Weights of a small GPT-style language model, trained from scratch on English Wikipedia.
Size: 19 layers, width 128, vocabulary 1024.
Architecture: LayerNorm before each block, learned positions, biases, attention and MLP in parallel.
Each number is 128 + 32 x the weight over its row's rms, rounded and kept within 0 to 255. Layers, rows and columns count from 0. Numbers have three digits each. The size before them is the row's rms in percent of the matrix's.

# up: layer 5 MLP up, 512x128, rms 0.0804, rows 77-129, columns 0-127
# down: layer 5 MLP down (transposed), 512x128, rms 0.0808, rows 77-128, columns 0-127
up77 093:147186071162112149151161126137097134141186114095091124101148125141154136097197092103169128115082149123125117186102104120167083175077154058092129087116116143117088076129101125125132160101197103067173132145153140084060128124141158151161147122114147108172136141171139193111137116115159119153166116111123095089067143121062132170155085098081117130101109108091181093094133096178094131074152
down77 088:140121152119117124116100096075132145125196127083121167143142121137090148145125125131139131149179146074120177147140135103122090140114061102115126106108073147103151106092154112126151119103135153099114066091095072119135180119138147136151113173172115086085123046166121126145168140162162173118143154114081154146154153128158118221128161210182170195121148102109222075145112150134108110079150
up78 096:064119154132150133133087144108133107111124120147181090103186088079169115174133071168148200137153088090159082171142088115194152129088092049109119147148149115103129112109141116122170145079149169164115130156138098137168159129164059163165087103090154120143144196089101118168110105129093160132160147138109113178058117146154109133173098116175077169111122135135157143187155124083139123111152
down78 103:068100188090134106130154168110186126189086065148156116072188144106105140139072100136120077197122139167150147154126138078090120175188157128137128190135173148147158108113082135129169168119167163116097145123063185165162142169164145173141115122150094118068110121108144124113158094109169118095136153111158153133120084136094095109149146130082190161124135079112132120138143098171097143179111
up79 097:162180196129162126086140142122151148132063056133109141144097097108102111102110164146166080188083122116181116136132089106152066117157057097162090123132135142137158105102106045184105106095157132118158129125188125099141092147179139139138167108080166103203097176097099103113139164089098155103097162128139148157140175129132164098119119094156125097113104168081103166110174094110129116079139
down79 094:119050162130144126151125161092143125164100180091137117100118158151174139110195109120162120064112112206160136101146122137124103104128141216147151085092127132132087152079108138083087081117162119127122136121137133214088071169156129112096167181158108069148118082132136114106112065139114153136120156152112137103085181102164154144134106060090153177106131130097112130115110118150068128173081
up80 107:116177086085114128191125062169129144148078141115164185077114162162105182090135150184147123093117174133161151128153086077196078083141067152142137113153158149126156115111087147126212188153141104174087143067097123129138136124139139133097126127142141137110133132093129123168127175107137136108113140087144101122170103095107120090084091163137136136169044156111167139108074095091120163162093
down80 112:080148193141109114088114092065125102140086090088057135109138117130134087117122098109177151117152102129169127098090160139072132146060079172105105110144108126173119095134132072154155082113146171157118116150130118106091115151165178095121108191158079133137162118139133109065168117165170166142137106127166125118103117055078106194081163179118147154129145118142112140110167098174140103061181
up81 090:101114109134127080105167098100124167204115093176135160099150119145190135100118119109161126160170075093117121134130117131121143103063167172180098143113080155171079099132068159128088156060077128156178152134057093158112122124102070145175129125171102225156129130143100085151098133133140129109178081079104087106165092115128174160144127117124135128143104138136130136146107136177188111152097
down81 097:073098142083129073126163128124094130077184090158145138090102141114134173166120135135109162153110173132113185110092154147060100115186130099127167087118157100111145067106125142114088081116149123102126092150137108091123178148119127107183134029095190102094135083115123183107182118133100069089153123111131156108075144169116137102132084125126159110052108182139142122096177144156120183147128
up82 102:116181137197084082122095139093111121158098141087158130115099128160125133172120171092100106205130112055132149137162156093136113128088120137179170099189149168141074153152126085133143115121127107138180141108076147168183154132137125150128108122123139141105164100104136140185150108130074160128228128169139174130104138074133081150157091131116177066170135166174127168136079089099103089136151
down82 102:110119156137118088131075145200136154100147142105156127121103179130149117166069111174105128133094152109122091120129167095131144091121154143137104154096135123122123120150134096171149130135183154090128119148146148134166125168219175187155123142136161093135149105168092135057079060077154102172046159158104134143140098139122119143154142134114137156136147128167161119161052072239112098147161
up83 101:135144164151081114168134125100151183159167126169194137114168103149129133159182126147130129151084094115153116143104128131181151178111103093153124097136160179151148107120153131143162077121152185062153105164066049147146201119144112095151134136129114032110169119102127161159140133162147148127110098072125083076129144085152109225102137101101130158176086160114157095148154125106109151152138
down83 101:141087148147116171125132076169115140131147144175108164148155076063103111116085184122101163200179126128060134147103171125090141151093194140097132142083165101154106105097183085091127077112132105188116143176160160153113093107157122110150150185167144141142137106149210105143131135089101104161106143106120146155135147122099191084150111119142104109116129124110100190116180185116108138199162
up84 100:106163139130102121120101146138169123139182160119135096137103086130104113125120136145069111091168096135052141132193155188122115136125172152160098076104099153138131146130098134097135103125158160132119178118128157131186098128107090101205128103137127120102188098185157108119102143114121157093068189215158130156148151107178122185162121128081120142119093084090201115096102176168168163106185
down84 086:137183105103119102120145107101108147113167171095169093143100133156085116028092115096153077057119133127103118190130089084141104078146149151167146100124146165145104184151133119170141136128081170084199129115146096175109159171094156099131135099086083113169097052093132087144164102160157077150175097134124103133162103080168146143144155169169142108146125131090148119156109174081122130095133
up85 083:187136146107108157111124099179101137113061105087073131136163137152152100150136150152147182102143081177100137143150157151158080124116159054122143129095109133072140119081043124122164173120156095136151174147157099134113140134158097132133138117119152185194148134098184120052162129144098171123107141075164159156149153131140116158147197066121159152100106157103093170074106141129152110078077
down85 097:150135097088106118164143138140132166174113157131120136147164118090093127111042139103106132125122122092151123082110115097071100075117125121130132136173114055108090114121105161099072111119138135090129114120149121123125073134128080177105136082176136086121078095184140176137132075106162056082117151163121101133143099078108120175064145102108186099164151128145129072042092092158095069165146
up86 104:116124124131185086141142069174135085196091098126088100110111090100100102151146118143137180128134171125092124126123114125108116121151149071156156142141124220163177052125145170144078108115126118136110114128112136112202125053136143133141150120120082112127124119171132120121122162135156128126110161096078156098139224138081156128108155190170148157167100111082176145061139112184116089128186
down86 089:133153146070134131116108104083162123093140173112084155129070145134121164150156150147082092126096124056082161109118157085106187085088060192128094114091103032069110132114146115112130067086154088109129139107160156109134088126101123143124125120108181169093100158129159122116197137102097115112145104152127153162057134147116149115118105086067141113132188125140099155160120109127131156167199
up87 104:149100160145166165085155139118203133115083191129100086099207085126137139140113140149132125058133119131131129127116132104088138111172092135139072142129116057150145124101119122120155086095101147082133095113132197073156151132169097139185110158112103178134096048153082102141104118051093111127100125128169093074107147118166140135079121137217140097114113145118097141080176171122133109117151
down87 098:082151126201120113108115177126099157123163096152198165154109087125158115172088189150141112099146109192085166110106155117113083054091126101091159082106152099145198077127164113157116128143147180084167130086108156089105129093120131131112126165153109141113100132141143127116124164126165200128140095133106091162150083109148126171059172116062139165123137135156149123135107172119115147129035
up88 106:065170194151121174101042100091143155126151074129131116138161117108128089095175071140197149122126090109148070180147138154134126156147118140098152126110165130098109141134125139095094175140087114200133114140133164094087173060115166119141195131073131139159152099087132126181130161142153097121157159090136121161116138127160136160211108106095134096157073146078189112157104103147112145133137
down88 105:118122131162129115052107105052156134144122126161137116123163129158091166141089147183093135111168138073170087101081191095149147176131139161126172129086143198112134144108127129078140143110110083145072136097107138166111136158132136094124176107196113168093140098174182096117123188135145067114164155120141104136124097136050121138089136149120080097139103163161130210135072150159083116109124
up89 098:140114206116104123140088106178086075156110075106173106131130103112149137141113155156107129112125111177113110159133072187095142131138116038136149090164160127138160127150141111156102094098171125127134123171199158136100135056140207210095138103099151117152182095130188114159117114152146151114121173145098085136142191144101154139102120091073137148161067171121153092101131142170124154132157
down89 094:129146148082120124121108099102096149163153123116155107108137152163099106165096069153114103149111096141107080164159123126137177153165147152124167126061132137175128171121137110164138070182095092059112176201163141157105064056166133086119074095134139105106163134145199143145106164096101064148121164118099163156092144100110065175094137152082133125095103163097093150114094154164107101173123
up90 094:173143172110111112114153115157171105193101120144099072138110139072145075166138183120121085125165060074102174116149171054129138109150051181138118180095097100140125109195129120142116093144099103159106147119116066122139144151083161126107138084161152143110112059066120118048160143159093133051110111144143105143115126159086139137143118166102117134142100085129151100129082111142160125152161
down90 102:093164101189088124073104103084119166141104128162115146090098126098099076166112082130124080098144123115140058063094087133095080104095117139098151180135123129136079115098105150142149096106092116061145093184061128078097144120129138118091128068084152133159036119121149126160164128164130157126149092082129070161071172089121103133166099158094093122130124110106096162118128158125142165123087
up91 092:081170193144103155062074105155124118090067118131126087104137117184114132111161130158074116176098117080115123103053190143125099064126113123121198099169116153102133083084155116123090141120104136094094132140120105135140141121171169151153089145064124148150100132123147111153174185100143170093092114111174144114145089109085170081176102138103066075165124089115100128148180145137153130112161
down91 096:106062085115165126153156144124105125127170046144092163096071151090147135118078192138120116103099092108137111147162086109118122102165141163196112122136166194141139119150144114156121124143191091160181116151173143200123087142158099139065125131197125151096184075130133092111065139168121103109139155140141131139089136142128111139146151101084062142164085101111163123135080096109114089177092
up92 095:142203149137179080107196093129072086119075095146136183157143121155097153130157127160117117097127122120117180141146107159133192107151122077118146080143087194166117097139186132155145095148127111119106154129188080134158164126132082134087180112147145164141106124094184124128152082143186140072134140137104109101125126129141143164073188128205142176177092166132082136098070109118125145108141
down92 103:090092123126123100086097161117080129150119067111107112053095166176098181147164129115122089167191136084147112163142149121102136155113153139098145152125114186164160160134129151093090077182122157097160161102116139171159157113156105104137149052147125084111098129164134129111123102081136192155146164146147176118116117176149112065143154119132039095148119083114134186173168063084111105144122
up93 099:052141164140122119119118128103064187121163085122184161100103063152146120140163174125117102092154165137143126124088149135139134086148127192131106153132136127126154193107127156153127172087165065140116133091181067155182139151148126117090117122133115181131196135079113099146127163155103115138061116085151133123037155168091157066071131154097069113135160131114105119122170136131172126154122
down93 100:166126156106101153165113159141192087061146087132097107160141167116100129127171138152121155171089102154198109142178072101098103102124140073111206155175096146142106133131105136108125124203133107056110112187126124046077149106080149135102141127136125090147094137122131112165091118154158144186153146117116099187115224119127101153193113115140125100153125160102145143133114137129106168123162
up94 106:133159146142095088111055086100130164125096110140123092128102103118082072192143148135151136211106103089189119109072179166091139185143128120091099150146071152149133119162172143132137085073127161105178135060126097109150184143099171112118087113151120113157144127130100138204148081129115155063125088183143118122116188149126092185161120106145113130096141124108149109144152093089126163113174
down94 107:134097170165155067141161107135114103151171141075165117169080115124126136094117179088143155137174104085136182115184165084117143159113130099142114075131156127087149100100177149093080104140159134071111132129130127150093122154189072103098059207105069127183141109101105224138147136126122164137145134124188151112159128160084089140106108089115120078114121094139178102118154159091122097107136
up95 083:157161103094094119095129106122173097132142154121148168168125135146102179119178091133112113175176164126151100135078154141134082150134110065136139113133109123100122130183124173112061133109086140131096171160113083091124136136107145128183064174116095127157182123099110139141098104218136135172119175087169156122091105101129109075182130196146139097155140150089212172142111162172132177095086
down95 081:122110146164162160095122113148086164063120118118139149128136108121107154121168141103117143089092136199151166107206167143129149138191074199099142152199134148096118127154170087160126133136117108138112169143127129124132175086080117145089053103200119160079131117158118071131138070118117104072134154130085091129164155044156118154132154137141116092131097079092078061092126109109125137124118
up96 102:215164126130144102163148095095122140110128145108158156149150085146158110123128112181130136141120111126139101143109133095089132123084148096124190156171062094073143136143133111129145131175140149125091135175188114123093058098167110180127103107073120182118180115066187109088157139140173138097160150141138159138123185076114071130190221150084120134168135143149102128138069119144147089115096
down96 106:116106151146107142112170109099123120077142147110074158162165118158175176093103105173160130142113145168092092144200138142134143147159183082133149100159170089125181135120114096095152114168160143125151093106087151147145093105178119142102072181149103102126115151139107130051113169129118135138078102130172186108230128104172095155167138157100079150131087123174178120154165116129057134081144
up97 104:197114126131096076146141098127115123205122144163113112183112181113101131144125112140145167122146059099077142160151155158136129140080096130117098096136142137089133126157081110128104184076126126134150071083065096127144151093140157168130144112119102184075110159118195163110154152205132119131171150128050087133108133104133121138182152100171111188170162114141166057088150157115104140173122
down97 094:083197125133129133112158092123104146126130069111096126118145135095115170111150100082088069098073123113129041129173135144167174169141165188145114181180177157150114119148136149129166187161062145119125179103126158112134137099090204087147141165144191158115158165156103121128118126109128117127106130134131099114165154135087088149094114126128083110088067121130071095126129093076115211118114
up98 096:091177125118108114206140118099120128059113140106129116080143165098163121151034139170108143137169126106087109068112217137087171129110128163118079162172129115113124157132121108104131121094099167159178146107153138150106180139103190185177109156123121157089189134159130166082115139137168173095169157120101143129126117091187121153098119064150138150122124135129096092121208105134135143123175
down98 093:137164103136133137082148178137172138181129064170113098168084154155089140112142149071107107123104156144124213120139138090144116111144153160111129167140173201103110155047077126076139163135114136144108124140128158123148119115139121114133152068113092066080185107146110123157123156120057095193158193061090089148088097153105155106136052151129116130150132157102092131105111141170114124141100
up99 103:184115124096132109129165064139102149108093115084112137147132172110174117143113093095106115153150086065107132123105092147106083150143185140095020172113200108171149092110120170179106142053143095117184140156115156157113114125174119145141118098104137157157113141128136157185135153140141158108096146124146144106059070173119157123080113123183141120093127088072146081132171156101119108084171
down99 099:145098114164132158126137105141132164181144171171167163141132078138172147107185126138091183114114126149138179086137165113172131112172090146101150094145111168147137151123099151161150167166115179102107149094134139162134158045171095107141130119161143156166123088110129108164148110140050149152172116090101126157094088143174108156151173136129131217169198145141119108141111084144171230137108
up100 123:184170124123146131169146104077088148171108181145142155162187192147114121146100151086099091141165105134154130114119111091113129129122137133161099117194103101131077161114069132120107128196106134177163134147108108100131128133089092092152022159149146185125094123131166073099102104133139144134150075133151200164122164116129127171141137077093141165109124164124152160089103087177100212138112
down100 115:135110091167120073121139158119143092111152121175170141123153119156139129163187184078111110113095182159132140113111059025135119147102077086140091182137114079126166092145140131146069137154108159121105128088136126112131093149165100123079118130085179182151148117050135100115188151134126201109149135145127154142154112145130214118137103160118142117114154097159094088138098095151099193103154
up101 094:169169169135162134145211113130107110137067123087166157150181135130116100092157128172085149111114130149101145126085189110174096161107130131102113099122094197137189141126115127102114119154083147099074152112160118162098074155096147088113090145129158175200145165075117126138138084130142143121122165140124174109134191163094104120180143190148128083098142157152170140161162120119119179045093
down101 100:138125098128084140095124100130078138180098104111050131155133109140160075128111133179192136038143095062104114160072154177129170152116125102144115144089136120129103135127117123114145107039116090142101076137043106158119148120086123101126126135141079097103169154063145136175164123136122144063106106125082156136197150116132134113083121133122127161132114122100100114118088063156140088190151
up102 114:052187132138171107162121115142087146091098133125169144101078156164094192147186161161075132116159141110116103157174121176072160137161112102120159135121151172090152133127165127134076110113110131114139148118155146081124124120206155098126131077017132173141125184104123136118172116097112123150171134068116181141061126160134131115154144140093172082083123143122119112128150167113067135084130
down102 129:148092076122154118137149135127105105155160124137098135158167094052158118140124154149181163132114111121126077121133153112150128162152133116154117080120133107114146106053108127138184135165157136165124134152164092137142092101144073160155148177206075081088127063157139148106050154109181118081059129145167134106129136138073117170066113104103106115146117167094197154130114046177105127143106
up103 095:138159127176122197176159084160099174094093127136154140089132092129144122150156140101138168077112099165179139145089085083076134108125156121142127131156154145126131083182163168181170122146065145110145189159093191159092117146107125101180106133180092163164165116139099136119076165153116101146180074132130158122168108151112064107151134111119112175143162125109102085125143140151172072062075
down103 096:093126103122104128126157149137173136170132176122105123144163103121157158142110178167092082099177199123094104110100190124157137145158122125126147207094110110096111196084131094109112113131146077121124094104087136088167088143103121095119155047151187099068114131107157142066140145152120104052099133171160134148131096133166152077116101137171110132174107131068141206092102142156094101158127
up104 089:090128129152151114082089085136141180121132157138177072165135073129125144145127148209077174111120141121146153142029123165129130154093138116089098084125098153163158067138128114091133091152147162113130071154117128099188134150168113172155164144113124147113119080170115102067116155108152127144051151135118114151112071102179144117123119130163102092133091138123063163112155131166075191163180
down104 092:101143119166141184118145120144133094070117153099135096151097126046141104104107111151191113109111126175094137105194136084162171168179149175168157158083123144146152095116069115142119147094136095177129147132069139129107131133125161112102135051130127153080155183116101127186097118130114127115167075107169163171180136201094174083110134159098069129118100107112138133118090118104162060122087
up105 108:122118108139131150102085110179099132063091144149157136138087108168109137170131231174082122174159134156184100092052139070082094178137142152110113102154082097116112124134099097146134063171147117089159147134101128116139146153171113064127092117087160135098101120116123143079179180141169166119114141123176169089131144144105163159133102129120050162124163122096100102163101127116118084074138
down105 107:145129106108131139180155173108107146165118107096055113137132151156155103083156160105085133129135096180122091125143148139130109146130133171096137124173169144119156165085132085157183162232147135161152125096158133155076117057149147138175152134149109173151140106150114179110108137122161155196070151147150179148148114103142101160138225070127074154142093153098171173135170096151164112129145
up106 098:154141132133100100090103192124116132140144042104130154151138037208132139118124133089190114191079162126094157130106072098132133131124117123147157148131088149109151161096090134094122154109080048111139126138149063152173146045116107167115124112153154180151083186090140104155136101061110128102133110163113171117127133141156157144156065139134084107160139137166171110169144133113106166116129
down106 101:114147135092097125138198085140124084183114124131144105165096094158113107104113124179150103139128133129104124156184121100136070136167083092091156122198147061146142120136127082128106115123075079208131104160140098192152116117115085123134159137131089170112127140079046132122174119092156100108124123083130066152095134122134170175082096142190106143083161154165110151127135187072077126154145
up107 098:147145158184156103131158175150139134135101137104165206121137071127087155121121129118112142110144155090115107147177110164142131139107161094130171175103108114125032139184140107150152100120091152130130155106146170111124068119152123089147128123090081155079120149131190143128065193152143149074195160207165169103171169100188152161151075105111121131144120086068144161099128131162149146116136
down107 096:106143138080048140103149145143131128191199116145134100154062168136104079162154089132160161101121036144101099131138131126100135102135078132121101143122138036151118145100136115130109084098133130100159089133134091134104161156161098079168167165130148158173168086156148094064169106149115165140111126089155103146126151125173109142153201112121131108086128088098041141148134152115104171117082
up108 094:184138127093155192078118119103173067128099073141186127147177095140112053126156161124127105157134091084115100096137118103163113112191080108175162205102159135163120147118097115123094093169109160213136134152147153107173145168076120162119121118088189149112074087139133111114146140097127165091148169185113166180134135128119094099127114154117140118101115117112144130202137106172139120078110
down108 102:155124103120137089150132104076096110080154106122160187103220159150121077133164121148121167080090125178191122116099165075113112064145074186127097146177124095134129162136108136126174114149142110174150134175138091116094101116166121079139108149187055114149149126174126072113107092104091071121167070187161158125134146163125118121075151144143094105142177117095107068130130112142132136121111
up109 094:140121061134075116138127163098120074116129155141157168119114095143165127123153150107220127147143107131112145091129116112138148191134201115153142128127084109113118186192124106150121125077165115170102080143109092103141083147092065129163145158109121110124152101078167141209125133149120143156132153117201091077163187156115157100119064121112090134095086161053170151163119122152169141157100
down109 110:098124153172109138090133132111175159155140145121159122068119159148138150135162160111109109134158131147204161106133120129173136125091178093082143182126115117092181111132161127128128166147119176141164160052122169159154165120051102049109116104104172116126118109144168164157138180085096121129108097071134110200111186140098092069107115204181129148151112127116108130082149118155093171084163
up110 113:141142131105136116149097065119058105091064147110160112142112086126130162104119145111087139156058122085151039139131162129047104125125124055159169108126186141115158121127140137177105166119165109126132144141179116094109170053134097173147148126046112171126132110145095128115143166140163127139064177153135112162123133118138131074127152104102138102161133178079060107120147113108116107062143
down110 105:164134093132141167111098115148112155166095103146097096139137055134158048124156166110164128138135121118098038150106102172187153121139117169122099133124106114156148105119174097120119084131085153150127103092115124143129085153142055126092184149168108148131132149094103099106073141098131177123161117096056158105197086064165147165093075135145097090098136101122142196133056095105101127132127
up111 109:110151137135124183157112161110134089135163076115113085161090083131116114129064140161167128086155095131086082126216097114113127075113167158162126100123138088122095100149095169060149177112134118134171118147136071127113108148070098168132094119125150154160089179134104191103108114140172172093095126125126136121139085148093113133085121113088147115106102080050111143120210193094167086111134
down111 104:082120173130138168068126098177213136160134106080153126176161205177132173102188119192123123105107135155140113120103084149119126115100152131136072189118125155176085117175103146096125090092125162177132127102109122112115107105161114120127118082089156092134102184169140184201158071133181110136197094098098144142082119157118130132115137148113136134139072085100149145139114113115151095080142
up112 110:180077140096154059095164133098121162136139162137090132126075110160103151148025157098126142134128126139115138130129111053151143114156135154171127160170177119116171108146134100058205136153101143141172102100134131083171123115156155147124164093120135161094083087140146153074134173131147134120108132142088158112091155094170173125103119077122156179139130098077162144122192135149156137177209
down112 100:098155181147108184111125109178125140140112166115166116096140137136167108068114171162159130118187174158082166110158111104194117129115087138143126139096119132159117126072125126150219149124170140105121150133082105129134104196133152095141111201048147100110077070131103116128093164149106125064168106095162106077098086113145148140097146139156125121114095189111138111123157215130148161091141
up113 102:124117163151140182117098022095150110141130128196120117153170153112133130162171118121187150159129133110095161176155116160146136121099126135123106140093104146152068152119147127133154104090136078164162159125089148159073160132115100180191108143118164161135094170105123091175128162179079180170147084088122112117156141141086103056171087174200129074128154144103152118155134144152184157152128
down113 104:106084160092121082113149097195080135133111117115166124115190118129162119192088143118129112127184138153177074083074135081108158141176132085124167190127157107121188128137133134107050122115164142095156133191131146121167136145105114127055134139092120115144154127121118150095103177154150166116118097151110167166130130106124146118094142121034148205158127125180118146154144148112096080053124
up114 102:142143170109149092091140152122164089098152119140134082181126103118145132169082171160127157131154122192115157153146028105141126081127139143133098109124142146115163122094109115089196114112131185135134161136144163161160102128125100171127077085139175144097091146149127082114136095088135147095042163138073116141107146158134057132108063145155091170159104124201100063152143083126173112134174
down114 104:093108105081123167164091159109104121146128122081194120151131110094147093140153051118124062119086128145083079110097128164146139143136122070107143108105111169106136093117069111131168131107172149156163091089155132080123137100110103084147109109090157151120167098176077210164107120160140053184153148136123164061139120144117124083149149096163153167094144112154135205121112080139143133073088
up115 095:103081138084140133173105096148148148119139147148150134165136093182166153098169192112110127135159149102103155115145136135139175100126064176155104138181202155131091127094162142128090100158073082141143148167152204132143094144150152105121140147126113167121104155139128126126083146117067129163092124110113103081125110153090038066108119052156102152144146095147154161142128081136089156124227
down115 097:061171076234139129063122138097117120185129143110150076161095155150121118095152116148136159120120115103156130163125162135104176132120159129152129099129081155142122113183154115123142107133130141109119091098125142121159159140062185101088052147090147087130103177081092121188157128128094049139150148113143124101135093164197109159104153104130099107071168171151113096164194134126116155118086
up116 106:103180141119098135155131122157147196167114129081131178170131108107212078112137120173198123173130157120129140171159135133121133149122121135154128153148087134113119188115141123046115074132124113101101094160109134211082138093166162125186148142155164101174106191137100095126077133109146143175117092102152095144080142118085134127191143058112121117187141142184149099151120133181122122164145
down116 107:179117125100112137119069123158139139148151110120110160119167154061090133155099120128114119104116122127092064199062142104084101131136083089118123088105144080111085025139143102158097133087109117093122165156178118081100115104166133124093129104150088078131104110096124143091155173083184131135101119177163135131144122175135145122112173101126125034045116142132105153137133118152116114157052
up117 106:081161138162158133091099127172178120111112196109165155157141081090120133136165097090167185149099123163087138134125143199110154119095170130132059119137056146095132114119085151111103148115139188119214142117075115185165134146118058137128087083124130115105069159158134138153155135184107157134125140203073113143153120122181108129140143105123177114089114118174115076164123142169149168116130
down117 120:038121048188154114077136143151121120102137100116128167134143116177107132152167140113183136137118119165121146147170081155108075109058133191088144122144154079086097143074109169162123147127111148097215143155140129142169092175127145211093145113129112139129138076181098129103140090162161119146107150188093160099145150157059110124110113129109116180145126155112101093130103091160120163123139
up118 114:151127134159110119156090135154094101125097149172110100164158019167053143138104132087137120157176075132155135116117183174130158141140131114142125116108130185082123148106113132113139119133099153088166191095155160110117170102117136132126123091131104172160078134173149081051138098147146222056130144144085135142134173116177106150081144182155102096158111116131140102179151074171125124141125
down118 101:147132138132111159130070129120190193149106165078140101097151149098126134113144075164144095120127111152109174135133108171148145047131092102149126137056136102085172057235138115082158092171167127104106181172134058133061091138110093135162153163093134141115104179136140102117167136157140122124088131084058154152141143147100092122132142143115144094098102184127110137157156148158110149114113
up119 094:087138181093174179142125153192126113161140168181134151164155041173157142155121152141122095180111133195108140135159153155084162089128152116123184104118119111125122175191103157099141115132123050145163162114118161137168084141109120101134101112122086144117146121157135117210112139139089127122112091153084056156103132186128104146067107108104175160156138126072167111076095097098123133162150
down119 098:107162103145109114169117156100094122089229092146140172109132136111109131144109167139135125157144134056148167145068089164163117094146190117120134111147146172179136122111103155137179137171160170141137145084146107066088110194152142103159100132236107126095138094138133083149147157084122114121089168073140094124120138150094120179127086083110133151116083072103185138116115092151103112150087
up120 115:132161215118077150115132103078080071153177133162126190190127133123117051172156157133119124159139164097079121131128115115149103137141143145166201109105134106152064139120161099098093102188112093111125151099083102159141115173135115097164138097158116171099188148124135152138129172141092151146137074124171081104124141137149099091200115128100083110192138092072143095176133122141134147172141
down120 110:087063096133162116137083148179078209141152137107179093130129177125143092114121119126087162076050085120138050072126152109088160091097136150113147108104178149150068106192168143173114101094130178082141144133136146145135145140156153134145121175118202160159117121179084128077131169127102134160161108177120148108157185118130119073125153150109142107133147073089123116149149106119122156098121
up121 110:126139117145097044104119175158078084153129143162154082175136093145111176108171146116142174132166114125093129152101159114070158073083115183109132147204114129131086114065096158121095155123134083097088081095117142128073129125134086172105108120151123112104122152102131156080104112195166122107121109115109145124135170171102070087161134105151068077162146123103169137116194137198152122103159
down121 104:134113136122166167142135111087104102081123129149147123177075134126175117082190152120104170114105153107188151146126090081172000151141129127171208128112058169145096116104147140116116153110155107107103115095123140090127115073093182165155128105128115168116135126184128172158128133142131178113131164103152063105111129170104132105152129136131139079080082110155079148157133145107114093152094
up122 099:163083165155115195089176120148164134188163107070160170123188103187127169138064174107110105081157143081092160107085098084130113119144107159079160174132093127069176130155121100094167171140093092131163129084131151160125109192141130147178117156077090186145125145150142134135157108076112086109131145147090146127061116110146135132070159132074102135146126123117132115181155128083131135147124
down122 096:066158137136109096124105150158119111157099157083132123150068114143178143051102093094061149155128204104112102092123187177137156136118144088113125123131123132116149132124111109152139133071154156139073110129151098111128165118111121107122201146145207092156128149115102059183158154122125168065117095102182112126141168132120138126134159129096157124071069086094115093078134214150142159095134
up123 090:113142174170127118151106159101102092163101067178105121119051175132178112097116113179147189133147123162131107154106121158137155100040110144146097136100147108159100104113104178137101195143160115055107150113142100059136103157170133140130141143088090125214150134115182149063132137117139106158102112151123137150102166126131066122123102159134133080104158144078091128099155131203090135148169
down123 097:146107103170122124183090097115104103135129138156102159100088144160098173078057144110124144147175137164129147135116092153099202109130113129137141105132099137091130096137143110116151174052135084130085144125111124159093144131116169183115070098157188136119158110147162084110082157181155084114155118109129156100178131094154049100107131103169180176123087066133105159153143210171159085155106
up124 096:088132130129093104122106107116143181112143190137116099146149143087103131101154125138145198113122100111107147081133089132182129089079148131180185172136120189088060162099094155061118130092122076129192056059125185079140166160095117123204084157126148158121152116119122178112135143133130154135152195126124135145105139161169133082120090129098113178069125167130140080141143113102110139116097
down124 089:149183096119145194113162093136152131116167150118103135086115114129141163098114098122072143127078141128171115165110122161119146141153153136090092113120154135139119103140073089122106115100120110181114110185106069106175127095192117166172173135153115133043120191138197140165072112120122091127137148140092170129108171156085147143057093101169156128151134169117108108196111209148138071166151
up125 100:166129124205152084116082163171135140161174108140150172125165153173165149095134165103149119150118111144096126121103139144055157154188083109098068069176140126155143122171163108072143133183141190186127101178112120078164122150176127116132105156128130149078079041109119149171097137120129141084154099175149198111141089068109143118084127145095122123112150160138081127121109120102118121105138
down125 096:160102122172095190100144144171113094172084162149146115120154150147173130127118138131113104121092149097057111108124120105166129070174213162156123140113114109180149123097109110075149057142117127108115129076093102130158150132184109093127133138127134148125140123064139167142130127125099159157156109189103152138124140098159160150139133097165149102128178103155065204179038144092141055128076
up126 102:116075062144107162101126067175114138174098138106121122141165108149130132122127134130100084130114129109065173092128152134088111097115078157140140108178105096133138089144122138188172182148121112134075120106138156131206165157169131144163114146107097139150169117135135171097223153134154130130027082161164070150143115163140119149127168153139098110131199061133101103128133160141169140152182
down126 093:163127170130152111125118188157108134078162151130095139109138134125079168106109145133142166110094145143151112144092102090117136195129129071145119100097110193106094177071113111093173155120137159127153117107146127096086109139121111121107128152147174104067078121081143136124069048107149163152143113179107212035158140135078097166108076124151118180180083152139135124187153149151105133078120
up127 106:173082134129133111199142081190083105090132119124178115143108090107114101158144147140112127102136086114137103155133107086146126065148117103105173140204205125121152113144148073111175116172075122066095148109170137150118107116140189197167140174060082172140193110082112137133125096124127128134098172105124139103091177133110157135118170151176139148078147114102103153110122083127104156076095
down127 110:164164124137138201089143129103184122132165090132155074142146111128085129090164098137164123100105145138138174191112072128157126137055130112096078142109100064194166157138133070131087145120159165139180131140067129149137144165075113136142111145120138105085101092139141085158082178119108143098133093162127149165123137090130148129152083097150093151076104133177210094161076121079150136075127
up128 094:075173182104183111143163112203113094148084069121145172204142129103149129055086137118126095151113082128059151165153152129101105085146141116128158128161168168122113106153092117128104100100142194183145125200132182106157135132126146124094182160103158147086124115113112113167175108145146126126145149102087134152099194105147121114162121152136123195145086112109179143138102133176134172135186
down128 090:152114087110087108072092114166139135147140119136158183140124170112139117110136133119121090138086168183186131187136161113097150180115116157099170129132120109107158175151115113164096178154084105075098084122108148173167079111147137101116123080183063102122143103088091099098081130148121126158109061164145089115040121096146172172093118137184077104123163108121105118123187165129169159075144
up129 113:167154156142164085113133147229105152104098125152200140138109112104112107141158085107207156132157111135100123166141166112113112148094147193115120137182060132137125106190091149093112124108071087139153115165090164172120074121178088153124132114149082160138140116195121146114156096116105151186188091128088084114160110174157131123096169153179107118146101118133122127078126103081168103099157